{"hidden_size": 192, "hidden_act": "squared_relu", "norm": "layernorm", "norm_place": "pre", "positions": "rope", "rope_theta": 1020.0, "tie_word_embeddings": "early", "parallel_block": false, "extras": ["some layers without attention", "local attention windows", "shifted keys", "gated attention", "exclusive self-attention", "value embeddings", "hashed n-gram embeddings", "a smear gate", "an embedding shortcut", "skips across layers", "capped logits"], "init_std_qkv": 0.043, "init_std_up": 0.043, "learning_rate": 0.00194, "batch_tokens": [8192, 16384, 24576], "max_seq_len": 2048, "dataset": "wikipedia_en"}
Each number is 128 + 32 x the weight over its row's rms, rounded and kept within 0 to 255. Layers, rows and columns count from 0. The size above them is the row's rms in percent of the matrix's.

# layer 3 attention query, 192x192, rms 0.158, rows 0-63, columns 32-63
size [ 70  72  80  85  77  82  93  95  86  82  95  93  95  96 110  92 114  95 131 110  83 115 107 124 104  99 130 167  97  96  90  94  93  94 110 121  95 114 112  93  83 101 102 125 108 105 101 105 108 108  98  93 114  96 102  90  98 107 100  90  98  97 102  94]
[[179 123 108  86 124 124  96 142 109 134 190 104 150 136 107 170  82 157 143 131 142  98 131  95 162 164 123 110 129  93 110 119]
 [141 147 185 123 144 129 179 159 136  48 151 143 102 148 128 125  90  99 108 104  94 110 141 118 154 134 106 144 114 147 141  57]
 [129  87 143  40 161 120  98  93 111 173 118 159 118 115 212 108 130 129 108 116 149  97 117 136 129 136 121 120 134  99 156 122]
 [146 136 140 107 124  87 103  77 151 172 131 114 155 103 168 146 193 118 132 177 132 144 134 175 138 119 172 130 120 104 120 169]
 [ 31 110 124 133 147 213 158 178 104  84 167 116  68 169 117 120 128  77 148 130 129 121 123 106 122 129 112 124 115 135 154 109]
 [181  73 105 119 197  88 140  91 143 149 149 131 138  83 159 123 213 150 159 124 166 143 171 122 142 119 176 144 164  86 149 122]
 [130 119 170 200  89 170 188 137  93 136 165 188  98 177 153  94 101  89 127 127  97 142 130  96 181 150 125 136 119 193 117 148]
 [142 106  98 108 149 177 145 117 139 138 175 182 110  81 168  93 163 158 112 106 118 112 161 106 176 127 177 137 107 121 142  78]
 [137  89 112 135 150 176 160  87  87 122 127 144  78 140 176  91 142 161 116 115 167 111 102 153 144 146 122 133 158 157 118  84]
 [162 154  80 109 115 184 128 122 129 187 124 115 153 111 110 121 138 146  99 142 103 105 116 115 171 157 209 134 140 111 123  86]
 [166 129  80 135  38 175 200  91 118 150 146 157 114 126 177  61 177 128 120 119  95 120 132 183 156 182 149 134 112 122 162 103]
 [130 118  96 139 137 104 125 166 143 157 120 110 146  58 103  90 128 173 105  81 141 189 128 151 182 130 173 122 153  45 119 152]
 [157 139  52  88  72 204 169  96  63 163 117 171 109 112 141  93 172 145 114 121 118  80 129 169 137 153 154 137 154  96 153 119]
 [126 126 106 147 143 104  32 175 181 135 147  88 112  90 104 145  79 169 138 115 110 145 147 117 150 108 147  95  81 130 130 132]
 [163 165 147 125 189  90  90 147 142 134 124 109 167 135 105 127  93 100 156 134  84 165 127  90 137 119 117 123 131 170 100 141]
 [161 157 180  98 211 127 109 129 153  84 105 196 110 107 202 128  93  82 131 148 120 103 102  64  85 121  82 130 122 154 139 148]
 [ 93 152 135 136 192 101 100 189 175 110 137 137  86 107 161 160  68  99 111 110 128 149 124  98 120 120 114 118  95 136 159 151]
 [137  78 121  83  99 124 152 143  78 104 122 155 182 106 161 171 146 159 125 112 194  87 107 102 128 126 109 123 136 151  88  80]
 [ 84 171 157 132 167  90 122 156 167 137 140  91 126 164 105 157  86  90 138 138  44 153 143 127 141 109 137 117 106 136 127 143]
 [161 117 134  36 201 142 132 143 101  98 120 160 201 113 124 122 146  63 104 125 112  83  93  74  86 145  89 173 172 179 118 141]
 [118 116 125 117 148 102 151 176 127 101 144 130 160 123 148 111  82 111  76  85 110 109 162  92  92 129  78 134 130 173 159 113]
 [155  70 147 152 119 157 165 115 113 127 145 128 162 122 225 158 152 159  90 168 167  89 148 100  93 117  83 131 188 159 107 114]
 [140 186 156 105 151 125 143 104 162 180 127 136 117 156 119 127  59  73 139 104 119 183 121 127 159 134 129 141 129 168 116 172]
 [135 115 123 129 192  85 128 151 130  40  83 133 177 122 159 153 111  86  84 130 145 104 130  71  41 136 123 161 152 172 146 106]
 [143 190 134 130 147 143 109 100 136 158 128 144 119 129 133 157 154  90 121 136 102 144 155  50 160 140 112  78 113 136 145 112]
 [170 132 105 106 183 129 161 111 118  91 111  95  46 154  79 126  71 117  95 105 151 174 154 137 154 181 152 137 130 130 127 160]
 [117 150 118 137 100 114 116  87  90 159 136 130  70 151 133 181 165 163 132 117 129 138 101 115  76 131 126  78 128 101 181 117]
 [100 167 141 122 139 162  82 111 113 169 147 147 156 111 108 151 140 129 123 129  85 129 102 144 128  84 136  74  96 109 167 113]
 [160 111 135 144 106 121 109 126 116  67 139 164  85 147 172 112  69  89 106 120 134 148 126 103 134 104 125 127 173 165 182  92]
 [ 99  73 128  91  89 197 110 202 121 172 109  81 113 143 111 169 177 161 124 123 168 148 132 187 170 116  98 131 157 148  80 160]
 [ 83 105 107 125 137 146  94 108 154 122 134 102  48 204 136 183 142 161 109 147 172 161  91 210 116 160  96 104  71  80 125  64]
 [122 184 133 187 128 125 158  68 157 153 136 117  47 145  95 149 176 160 113 129 165 170 140 173 131 164  93 125  76  90 155 100]
 [164 167 143 166 141 118 152 121 125 143 116 147 201 120 136 101 132 115 149  79  60  99 134  76 106  50 100 119 143 178 138 100]
 [109  98 160  83 108 161  80  87 157 169 110 150  98 132 135 139  58 116 103 147 145 150 114 122  77  87 172 119 117 123 148 114]
 [166 129 111  70 201 151 206 162 102 164 163  86 115 127  85 153 108  63 166 128 171 184  85 126 116 154 122 122 141 133 125 140]
 [125 160 115 133 133 124 153 101  90  99 132 152 127 140 118 153 116  69 169 152 167 110 218 102 105 102 147 133 166 164  97 175]
 [ 54 143 108  91 129  92  87  63 102 154 174  75 118 183 167 152 101 184 139 196 150 109 191 166 131  93 135 104  71 119 120 142]
 [138 107 144  75  91 199 189  77 119 148 122 122 162 107  91 141 112 112 137 172 143 117 161 123 120 133 121 118 166 150 124 180]
 [211  64 179 105 137 122 101 135 130 109 233 135 129 164 193 102 100 137  83 100 118 127 124 101 184 162 129 133 122 137 117  85]
 [142  74 126  82 106 156  77  37 152 110 113 115  90 163 156  79  97 106 113 160 138 115 160 124 116  96 106 133 100 154  71 165]
 [109 168 148 110  89 119 198 135 187 126 140 233 155 126  91 145 140  92 153 111 134  97 145 141 134 153  95 144 126 140  87 118]
 [116 141 181  99 166  98 114 152 171 115  85  77 112 135 147 188 142 154 104  89 155 131 195  55 127 101 175 138 131 136  89 131]
 [ 98  89 145 126 123 114 139 122  93 130 134  76 152 130  95  96 152 163  77 165  54 117 112 119 135 148  61 137  97  98 128  91]
 [ 77 151 126 120 121 190 111 106 125 193 141 150 180  96 128 144 139 151 140 171 101 111 106 130 120  78 125  70 111 128 194  81]
 [ 55 142 163 153 139 105  85 180 122 148 127 139 154  81 158 146 158 185 117  86 132 109 110 127 161  95 175 130  90 126 155  47]
 [163 103  93 123 182 114 118 109  95 159 134 128 123 213 144 143 162 181 188  51 188 124 115  70  91 119 165 125 110 187 101 114]
 [255  96 129  87 164 149 142  94  78 111 126  79 119 130  91  57  93  73  78 112 114 125 167 105 147 146 130 160 203 155  58 222]
 [149  73  82  73 126 126  56  96 124 135 139  66 109 148 149 183 140 131 163 115 118 129 130 154 128 104 171 120 115 134 167 130]
 [134 133 110 159 103 101 133  71 149 207 112 121  76 139 132 155 112 145 119 100 171 145 165 170 143 114 154 137 158 125 112 149]
 [117 155 157 175 100 152 122 104 131 191 141 153  91 157 130 104 111 133 104 132 164 180 101 162 144 128 173 116 104  71 182 199]
 [133 135 123 123 161 160 128 123 123 155 190 122  95 180 214 118  69 148  54 176 160 122 138 171 136  78 145  88 148 144 136 142]
 [201 153 110  98 127  89 187  56  67  78 136 193 121 135 123 109 107  94 121 103 131 122 121 130 122 142 119 138 219 108 132  98]
 [121 125 158 135 101 106 122 123 196 116  76 105 128 169 162 130 111 169 157 117 184 128 177 170 159 116 190 147 115 122  67 165]
 [127 193 183 138 131 104 160 144 134 122 181 119 139 129 134  95 131  84  94 109 139 150 173 144 136 137 174 164 145 100  87 224]
 [ 88 194 142 132 134 106 129 149 181 156 174 114 118 116 156 100 146 144 146 150 102  88 182 204  69 124 173 134  80 113 120 142]
 [129 179 164 124  89 146 151 108 164 117 120 131 129 137 138 122 122 112 128 111 167  96 173 143 123 118 151 130 140 117  73 134]
 [174 149 130 107 103 130 188 137 111  88 111 133  98 191  97 236  94 108  87 151 137 102 180  60 119 185 115 126 184 107 114 162]
 [109 163 119 144 136 153  92  84 179 148 111 120 147 107 135 118 109  87 103 152 150 109 141 168 149  97 141 129 110 105 125 203]
 [143 145 149  71 136 103 159 127 152 129 114 170 169  66 111 114 182  95 138 100  65 132 139 106 147 111 131 122 123 108 140 132]
 [145 192 112 129  84 104 135 120 153 108 103 181  71 156 144 169 113  79 111 153 150 144 105 114 103 181  93 111 137 106 148 144]
 [122 141  44  85 126 108 135 101 115 149  85 125  92 190 112 160 152 139 168 103 146 131 161  77 104  94 100 124  92 169 169 136]
 [155  93 130 111 142 108 112 122  87 155 113 163 194  81 124 127 113 170 130 128  70 166  39 154 187 120 125 146 184 125  79  62]
 [150 125 130 108 162 175 138 102 167 149 186 151 156 125 144 131  87  99 116 128 113 126 123 185 163 130 144 137 139 117 104 104]
 [165 120 120  75 128 162 107 102 110  88 158  98  48 208 111 160 137 142  84  95 146 136 160 166 118 170 117 113 148 116 105 118]]
# layer 3 attention key, 192x192, rms 0.157, rows 0-63, columns 32-63
size [ 88  74  75  80  79  74  80  78  84  73 101  76  81  84  90  87 124 103  74 101  89 122 106 137 119  99 119  89 121  98  91  89  94 107 106 116 114 102 108 102 110 110 110  92 113 112 111 117 106 105 112 132 113 105 103 114 100  99 104  97  99 102 102  99]
[[148  65 121 151 143 136 171 124  98 139 127 105 131 116 122 146  73  90 122 116 177 120 128 113 182 179 141 129 191 146 151 145]
 [122 178 151 127 129 120 156 114 132 126 107 158  96 116 143 150  78  59  71 142 189 159 125 122 123 185  82 152 127  92  98 120]
 [176 133  95 152 150 101 101 110 188 136 147 126  87 141 136 120 178 190 121 136 116  90 134 170  59  64  78 160  70 123 135 157]
 [149 147 106  79 147 158 135  90 135 132 112 170 178 168 190  78 136  74 120 166 107 151 109 119 150 143 145 141 202 144 126 134]
 [138 161 139 135 160 146  81 158 131  97 161 158 123 130  94 136 163 228 139  92 124  82 127 141 131 129 120 122  65 113 149 137]
 [176 103 153 131 141 134  70 107 123 140 106 116 148 106 174  69 170 124 131 121 117 105 113 142 124 111 170 122 115  93 151 115]
 [105 171 192 107 139 154 102 118 126 103 109 155 102 132  72 177 144 154 121 150 104  71 131  90 126 117  99 138 199 116 133 144]
 [ 95 117 164  78 131 122 152  97 147  69 124 149 197 154 159 111 157 121 131 114 114 107  81 138 161 112 141 129 119 112 120  99]
 [149 164 153  58 128 111 127 112 125 139 100 162 183 125 141 145 121 123 144 148 152 138 123 130 129  94 151 117 142 141 140 128]
 [115 135  88 101 109 100 151 141 161 122  77 138 152 199 163 115 127 129 125 107 127 137 107 162  94 138 130 158 100 171  97  74]
 [146 148  98 119 156  60 144 140 118 143 127 141 167 129 171 148  82  77 153  95 143  77 146  96 126 133 134 162 169 171 110 131]
 [133 126 101  60 147 154 146 120 133 138  98 119 128 111 124 174 188 150 151 151 133 167 116  50  77 152 146 112 114  65  92  63]
 [119 124  72 160 106  93 169 141 123 107 131 141 159 164 186 172 142 140 110  62 134 119 138 111 128 138 128 162 104 127  79  78]
 [113 144 125 160 139 151 156 130 130 143 158 120  88 148  92 165 128 121 137 155 136 123 130 129 101 133 128  86 146 150 159 136]
 [ 88 115 151 161 121 165 120 103 133 159 149 102 128  85 102 137 143 111 107 133  86 123 120 150 138  90 121 121  87 108 137 187]
 [151 106 137 177  88 104 134 132 134 144 134 125  84 136 172 136  89 158 108  98 152 138 118  61 169 108 107 146  88 131 190  98]
 [174 166  80  93 160 171 140  60 130 144 110  75 118 116  88  95  92  69  95 152  98 125 108 141  82 103  93  70 139 151 169 102]
 [143  87  81 118 111 114 162 148 125  75 100 183 140 128 120  87 142  91 125 127 154 133 146 126 136 169 121 190 206 163  89 112]
 [128  98 166 133 106 143  78  84 154 167 153  75 137  78  82 121 137 113  88 151  99 107  57 193 131 139 144 159 115  79 133 126]
 [ 78 122  77 153  97 147 150 118 160  86 125 118 167 165 165 106  83 100 116 108 168 172 104 112 125 126 127 170 126 145 106 105]
 [112 134 137 104 108 125 167 138  89 168 137 136 116 161 141 143  91  94 124  81 206 173 131 113 123 132 114 149 108  88 142 124]
 [157  98 120 123 121 101 141 141 150  63 133 151 127 112 145  97 139 150  95 104 179 155 193  92 185 193 155 189 141 119  68 125]
 [102 157 114 112 151 146 122 125 156 180 173 110 122 135 112 125  68 103 112 122  83 122  80 109 128 126  94  74 100 112 178 120]
 [188 108  85 128 142  89 154 137 144  62 114 152 173 142 163  92 123 130 148 123 200 110 161 111 132 163 113 179 171 155  99 108]
 [103 112  95 110 137 189 125 115 160 115 139 133 137  87 123 140  95 119 135 107  78 120  87 193  93  67 114  40  88 157 207 104]
 [158 117 123  64 104 171 120 130 155 123 114 132 150  85 137 170  39 126 143 152 142 154 132  62  88 125 103  46 111 155 153  99]
 [ 90 149 164  98 128 146 119 126 120  93 131  86  67 160 112 165  98 134 140 166  70 134  89 161 117  99 127  96 146 115 158 107]
 [107 101 110 133 159 131  85 118 178 127 108  92 167  75 110 135  78  95 128 121 163  92  15 137 146 150 118 160 126 128 192 108]
 [142  54  91 144 107 109 144 126  96 122 107 182  78 139 204 123 106 103 114 137 106 140 132 122 144  85 107 149 193 155 116 126]
 [133 133 157 164  83 114 167 161 118 141 137 156 124  90  99  88 187 127  91 139 152 181 151 109 136 141 153 152 153 109  78 143]
 [116 200 160  90 167 113 173 162  90 188 114 142 128 137 135 118  53 126  88 111 133 108 146  94 128 141 135  52 102 131 131 106]
 [114 173 138 160 144 152 144 138 126 148 186 153  83  99  95 103  96 121  81 138 130 139 199 121 184 211  75  84  23  77 110 125]
 [110 121 132 122 198 121 102  87 119  76 148 161 160 127 134 142  91 170 224  62  70 121 112 105 128  67 108 138 170 196 118 124]
 [100  99 179 137 116 155 128 108 158 167 134 102 109 131 152 115  87 128  95 158 106 156  90 152  78  87 227  61 144 119 149 147]
 [167 149  71  59 187  72 159 127 183 159 134 135 140 125 111 110 128 117  61 123 135 176 153 133 140 129  77 166 153 134  66 160]
 [179 106 124 123 114 151 178 116 112 152 128 133 145 132 111 103 188 101 180 130 154 115 181 138 138 160 129 146 173  90  86 128]
 [114 109 141  95 162 166 116 107  75 121 165  90 132 104 102  89 121 151 115 160 128  83 115 178  90 133 131  48  79 133 115 154]
 [110  98 114 106 148 148  67  99 126 103  94  83 171 188 164 163  96 129 141 164 110 145  75 149  96  92 120 124 154 173 130 159]
 [ 89 106 159  88  99 152 145  97 107 176 177 148 123  75 148  94 128 169 104  99 125 167 167 135 203 123 171 123 122 120  54 106]
 [142 122  92 130  89 177 141 126  88 203 146 120 104 160 117  92 119  97  74 193 116 127 141  80 131  93 118 103 150  39  74 122]
 [153 164 166 141 135 111  85 175 149 145 125 138 143 108 122 117 154 148 148  98 142 107 121 119 124 172 174 169  97 147  87 157]
 [124  82 110 140 104 118 175 164 137 153 138 131 118 114 143 119 118 175 175 202 164 158 164 111 161 116 143 165 145  86  90  80]
 [112 131 137 127 162 164 165  92  77  77  88 156 148 101 109 133 127 112 104 179 113 118 133 137 110 108 145 140 168 139 113  93]
 [107 101 105 133 182 137 102 129 185 120 108  81 163  65 117 117  74  96 126 151 137  74  31 138 130 129 119 146 120 145 183 131]
 [ 84 137 127 146  97 158 169 193  68 151  82 118 116  98 121 124  97 143 176 169 144 140  91 108  95  96 132  97  92 159 194  98]
 [199 131 172 141 178  91 113 112 111 123 179 100 107 156 123 125 132 116 182 173 197 160 161  96  98 118  93 137 198 150 113 113]
 [182  92 122 121  91 148 124  47 100 127 165 138 120 131 119 113 131 112 141  92 129 206 197 123 139 116  86 172 158  83  47 140]
 [ 85 105 127  99 116 171 105 140 159 160 174 106 163 119 155 136  93 178 139 110 137 149 109 184 125 115 173  43  77 115 148 115]
 [158 114 129 165 136  65 129 113 153  89 145 160  81 119  88  90 168 132 119 137 115 110 199 144 112 184 152 158 120 107 145 124]
 [129 118  91  99  71  88 139  44 128  38 111 132  68 123 113 138 140 118  82  76 142 136 140 182 124 171 134 120 153 143 152 126]
 [120 126  86 119 113  97 150  99  81 113 164 143 123 139 120 113  91 138 142 142 102 112 132 129 138 125  95  41 136 129 121 116]
 [137 129 146  94  97 102 126 114  95  75 128 139 125 108 145 175 140 141 176  77 138  89 140  98 141 133 151 162 168 127 130 128]
 [127 105 147 157 130 118 110 143 102 182 147 174 162 140 134  73 182 211 169 118 136  95 194 143 126 166 191 192 185  97  86 122]
 [159  87 143 145  60 128 140  68 115 126 138 120 100 102  91 126 177 115  65  99 211 182 199 151 162 167 160 207 151  96  52 153]
 [162 161 118 114  83 122  91 125 155 128 140 111 120  95 116 126 125  79 114 146 116  81 212 138 135 121 171 144 127 144  95 198]
 [150 128 195 204 164  82  79 146 134 102 175 130 123  91 124 104 149 208 164 146 173 102 153 116  96 132 184 143 128  94  76 127]
 [142 112  97  66 135 106 151 109 129  85 102 129 150 165 168 166 119 128 178 140 127 164 126 128 105 174 104 156 162 159  78  90]
 [146 143 155 161 149 113  84 113 132  92 135  99 141 109 153 138 113  99 117 139 162 107 139 127 185 113 132 124 112 123 131 151]
 [ 90 102 137 117 118 153 133 149 161 103 143 112 122  86 102 111 154 162 136  83 193 145  92 127 137  81 193 104  88  99 145 111]
 [156 185 101 118 133 133 112 131 128 123  86 163 114 101 195 124 101 102 111 100 109  25 119 108 140 182 132  99  95 120 117 122]
 [156  97 101 111 141 136 114 151 141  76 132 140  86 105 120 163  88 138 119 156 155 149 100  85  87 115  66  90 118 147 149 109]
 [ 80  92 160 141 103 114 114 146  96 168  79 135 164  94 148 128 145 158 150 109 115 113  73 122 192 133 165 158 111 129 184 144]
 [101 119  92 125  94 103  98 107 151 119 159 126 149  82 135 156 170 119 123 137 134 173 155 150 162 128 200 135 133 131 122 156]
 [125 124 149 146  93 141 142 115 123 132 186 166 133  93 154 152 103 127 139  97 168 174 196 121 160 199 117  77  91  92  51 113]]
# layer 3 attention value, 192x192, rms 0.171, rows 0-35, columns 32-63
size [123 105 114 107 110 117 111 106 124 100 102  97 106 101 129 109 114 114  93 101 127 117 118 116 103  87 117 107 113 114 123  89 101 110 104 119]
[[133 101 158 130 126 106 135 167 107 111  96 105 110  94 128 136 130  91 180 114 142 113 141 153 123 187 133 146 183 148 101 117]
 [ 91 129 125 124  82 141 151  67  96 143  60 108 108 160 124  90 150 140 110 150 117 140 139  93 148 149 118 128  81 132 170 108]
 [ 93 115 145 157 125 113 113 153 136 135 119 146  67 128 126 119  74 167 125  66  79 194 128 152  75 163 108 121  84  26 142 119]
 [156 167 137 133 102 155 141 146  58  98 164  52 114 102 115 203 101 155 185 140 171  98 146 105  61  76 136 134 152 144 113 140]
 [ 94 152 148 149 161 112 140 100 129 106 156 176 142  89 184 148 144  92 163 194  91 165 101 128 111  98 156 126 126  76 107 129]
 [125 201 170 207 173 144 160 141 134 113 122 136 145 182  69 119 173  84 129 129 127  91 124 122 104  74 128 146 111 151 132 165]
 [196 144 127  65 177 148 131 156 136 131 214 100 156  98  91 128  99 110 111 184 165  72 139 121 143 126 123 139 148 202 129 199]
 [135  93 109  77 129 111 125 142 123 138 107 157 173 138  86  46 107 107  88 119 135 138 134 121  70 124 162 130 161 173 141 129]
 [138 139  85 117 121 169 131 162 146 149 120  83 126  70 141 159 126 114  33 133 131 137 106  86 153  98  93 127 123  89  98 175]
 [153 157  88 105 143 147 127 131 109 105 160 135 149 152 150 141  48 132 160 148  98 156 124 182  31 124 199 140  86  65 126  99]
 [139 164 151 148 132 124 128 102 119 137 188 157 164 181 145 155  91 160 149  88 181 166 157 104 169 124 115 148 127 161 103 146]
 [160 155  95 142 160 172 127 104  87 134 115  81 197 112 144 139 143 123  85 123 204  84 108  94 139 117 143 138 115 131 123  79]
 [116 190 187 115 108 118 143 140 112 124 128 145 146 139 117 121 159 166 161 128 123  99 158 132 138 123 106 103 126 158 134 114]
 [141 125 122 131 119 131  98  91 200 149  89 166 176  51 153 102 127  98 106 172 120 114 107 121 122 124 157 115 143 179 121 112]
 [ 60 146 181 193  81 117 100  79 119 124 106 195 136 203 143 115 160 195 163 134 171  77 140 151 136 184  99 135  79 109 136 122]
 [122 151  93 145 159 150  69  96 122 134 130 146 126 105 133  77 156 152  58  76 106 170 119 144 109 120  50 128 115 129 120 141]
 [148 112 146  70 118 159 168 127  64 149 148 115 152 144 136  82  75 123 130 139 133 153 148 150 164 118 102 132 147 115 120  97]
 [ 84  90 173 146 111  89 109 215 122 123 141 141 113 155 157 116  98 135 202  62  89 177 138 177  79 185 183 110 121  87 119  76]
 [ 86  99 127  96  93 157 107 122  57 135 159 135 138 118 144 122 153 148  96 127  95  64 126 138 146  32 139 150 146 120 135 146]
 [134  87 145 183 140 134 164 160 166 131  91 146 118 124 120  87  97 120 168  91 101 200 123 162  86 164 154 109 125 126 149  86]
 [150 132 145 106 130 145 121 127  62 130 191 120 109 121 137 185 103 208 188  69 114 149 142 126 131 127 143 125 119  73 120  48]
 [142 158 148 111 153 141 157 160 167 130 130  87 119 135  81 185 153  78 214 200 135 103 107 106 145 106  88 122 150  85  92 195]
 [109  85 150 131  86 113  71 112 123 116 100 157  61 169 105 118 135 179 135 102 162 122 138 148 158 143 110 125 147 126 123 118]
 [183 118  97 154 168 112 172 144  96  83 142 152 138  66 138 136 141 111 156 147 114 124 119 118 119  71 148 147 177 116 115 175]
 [107 140 142 160 127 127 142 165 114 124 137 151 176  17 133 137 106 151 159 166 120 113 151 109 110  63 145 143 156 125 118 152]
 [174 129 117 118 121 126 144  54 143 132 156 108 114 139 157 163 124  99  45  91 196 163 117 106 180 164 143 129  88 131 134 125]
 [106 124 130 130  84 127 163 184 153 164 120 117 147 145 120 118  70 130 177 142 101 150 102 114 132 170 147 137 131  86 111  75]
 [150 139 117 115 135 157 159 156 137 200 123 116 147  90 172 136 159 107  28 151  80 144 144 112  74 109 183 140 154  73  96 127]
 [ 66 143  93 114  83 122 130  94 183 128 171 147 178 100 168 148  40 134 172  88 117  94 105 165 106  94 122 111 105 138 153  70]
 [138 111 149  96 150 142  67 154  62 143 164 173 164 126 113 100 121 135  74 131 145 125  97 122 113 139 105 128 121  92 112 105]
 [ 74 101 122 145 131  90 169 125 158 117 111 111  76 102 119 144 105 144 199 128 118 133 152 127 102 159 189 132 119 126 128  96]
 [143 148 186  80 131 159  82  95 135 112 129 114 124 141 104 148 171 155 113 175 133 102 142 154 126 145  85 135 157  97  96 125]
 [ 73 144 163 116  72 129 172  51 142 119 115 164 106 150 160 127 150 138 160 178  96 126 127 113  89 135 166 146 103  74  87 100]
 [126 159  61 125 101 132  93 153 163 123 164 104 128 140  76 149 154 130  75  46 140  68 109 106 117  64  91 115 114 186 160 139]
 [147 175 138 161 148 103 106 157 147 119 119 136 133 107 105 151 154 134 114  70 133  91 151 137  34 193 109 123 119 136 123 183]
 [150 112 200  95 178  88 106 215 154 115 134 111 147  78 139 133 142 143 129 182  85 150 151 157  83  94 148  94 160 155 116 110]]
# layer 3 attention output (transposed), 192x192, rms 0.16, rows 0-35, columns 32-63
size [114 102 107  94  99 106 110  97 100 104  99 101  98 103  90 109 121 104  97  98 105 109  91 104  99 103 121 106 100 101 112  90  91 101  98 106]
[[132  93 152 121 131  91 170  95 147 148 119 179  78 114 106 148 163 168 127 125 159 149  78 161 114 135 102 133 172 163 144 119]
 [ 92  97 148 173  40 162 151  58 132  72 139  97 107 174 104 151 118 127 101 203 109 128 194 143  91 126 138 151 134 118 134 139]
 [ 83 128 134 104 143 133 174 152 130 134  63 112 118  56 192 109 117 114 119 145 106 167 115 144  97 164 164 120  95  89 168  88]
 [236 122 151  90 118  85 174 100  85 140 135 129 181 114 113  87 123 125 131 145 146 113  60 105  90 170 127 131 114 164  85 123]
 [ 93 158 154 174 139 109  68 111 129  56 122 205 133  80 160 108 159 160 114  94  71  81  34 109 141  77 130  94 118 106  82 139]
 [161 114 169 128 146  95  83 111 125 153 156 164 105 139 163 102 187  98  69  75  98 128 172 104  97 141 125 117 182 146 129 150]
 [162 145 146  94 115 161  73  98 137 121 130 166 127  88 123 112  90 116 124 161 163 140 117 150 161 121 155 151  93 168 116 139]
 [ 97  59 158 135 137 192  83 117 171 167 158 128 172 126 155  92 150 188 132 110 125 140 136 171 149 182  95 214 141 106 169 142]
 [167 129  93 112 124 160 156 161  86  70  74 104 142 183 125 155 164 101 102 131 163 131 122 118 134  97 133 141 160  95  95 159]
 [122 131 101  99 141 117 141 165 122 137 159 104 148 110 108 111  87  95 165 154 181 157 104 153  81 108 120 117 106 135 119  63]
 [136 129 102 101 168 172 135 101 101 174 121 133 212  96  87 110 101 104 166  84 113 177 165 156  69  88 136 157 128 110 102 142]
 [184  99  98 129  88  53  66 134 101 113  98 128 152 125  97 170 134 145 147 109 194 133  70  93 151 161  97 165 114 163  99 126]
 [109 101 147  95 117  84 140 158 108 171 186 105  88 149 115 124 169 211  89 100 116 100 160  63 125 129  93  88 203 176 107 100]
 [147 129 109 163 145 128 108  80 160 131 121  88 152 151 116 230  98 144 133 198 141 130  64 117 186 107 115 153  87 142 126 149]
 [142 132 136 118  98  93 188 112 153 164 157 115 169 191 143  61 141 116 136 120 127 156 155  81 144 142 166 155 142 190 111 124]
 [158 102  94  79 133 123 113 151 124  71  91 154 113  79  75 146 138 102 166 135  85 207 143 130  84 105  61  97 152 157  70 142]
 [135  85 149  72 117  56 162 140 102 124 131 151 184 107 133  68  83 180 156 144 142 127 124 138 103 134 105 170 113 155  94 100]
 [ 91 102 127  83 159 142 122 181 132 176 216 183 109 104 181 110 126 126 117  69 120 179 122 158 122 111 157  45 100 111 136  39]
 [160 161 131 140 175  86 116 101 130 118 128  83 147 107 140 112 147 127 163 156 100 108 135 141 225 132  60 255 122 157  79 159]
 [123  87 177 154 174 115 143 121 136 164 137 129 127 120 143 100 165 196 113 104 172 117  67 178  72 176 105  90 132 100 152 118]
 [123 152 117 133 168  69 128 158  54  89 144 111 169 136 106 106  75 129 142 160 121 109 177 110 106 119  96  63  78 150 127 142]
 [126 127 150 127 110 150 116 125 165 132  95 121 157  99 107 129 172 132 101  96 207 157  92 176 154 128 102  99 163  74 132 113]
 [ 56 132 167 111  89  85 181 127 169 135  64  95 154 139 125 146  72 154 114 135  72 194 121 168 119 138  99 147 166 172 119 156]
 [131 132  75  44 177  82 113 105 196  80 141 106 130 146  80 213 154  52 123  96  99 144 162 147  84 143 111 154 160 124 116  93]
 [193 186 132 142 144 128 160 112 110 129 182  98  90 124 133 118 131 157 212 130  86  68 102 102 150  67  90 118 140 172 153 154]
 [177 135 104 104  67 128 114  40 127 102 138  93 112 165 100 140 135 124 147 109 159  92 186 138 146 155 162  64 116 156 126 158]
 [110 147 129 159  78 161 166 102 144 107 112  92 127 163 129  87  77 153  65  86 203  96  88 178 139 179  91 213 112 102 156  89]
 [175  73 109 151 155 141  92 180 109  45 115 136 107 108 108  78 160 134  99 137 160 116  60 146  50 121 118 225  72  80 118 119]
 [ 68 175 112 136  90 119  77 119 131 101 123 130  89 139 168  97  98  93 194  92 100  43 152 102 160 115 142  85 151 199 125 134]
 [ 53 129  93 109 105 154  89 213 174 178 106  84 136 147  83 129 118 132 136 156 126 155  88 143 155 128 129 155 104  78 116 143]
 [ 68 117 143 108  76 158 192 171 154  92 160 133  81 115 154  98 143  99 131 105  94 139 135 167 177 163 178 149 168 152 141 110]
 [127  76 217 153  89  83 151 116 144 139 102 140 160  98  66 131 125 141  93 131 139 138 134 147 215  52 141 177 142 128  89 119]
 [ 57 180 118 154 120 123 172  90 129  47 152 113 171 165 119 134 184 126  69 142  72  82 127 151 131 144 136 237  78 135 128 109]
 [198  97 116 145 137 125  96 143 122 129 154 106  81 139 172 168 129 117 104 104  88   5 139 101 139 180 147 141 104 160 122 105]
 [ 74  87 162 124 105 104 140 176 122 172 136 148 133 129 112  87 126 144 181  64 153 128  69 124 104 134 135 145 154  88  88 133]
 [161 121 184 107 147 122 148 107  92 146 160 122 126 118 129 106 139 164 148 150 134 112 186  90  78 169 111   0 127 131 108 129]]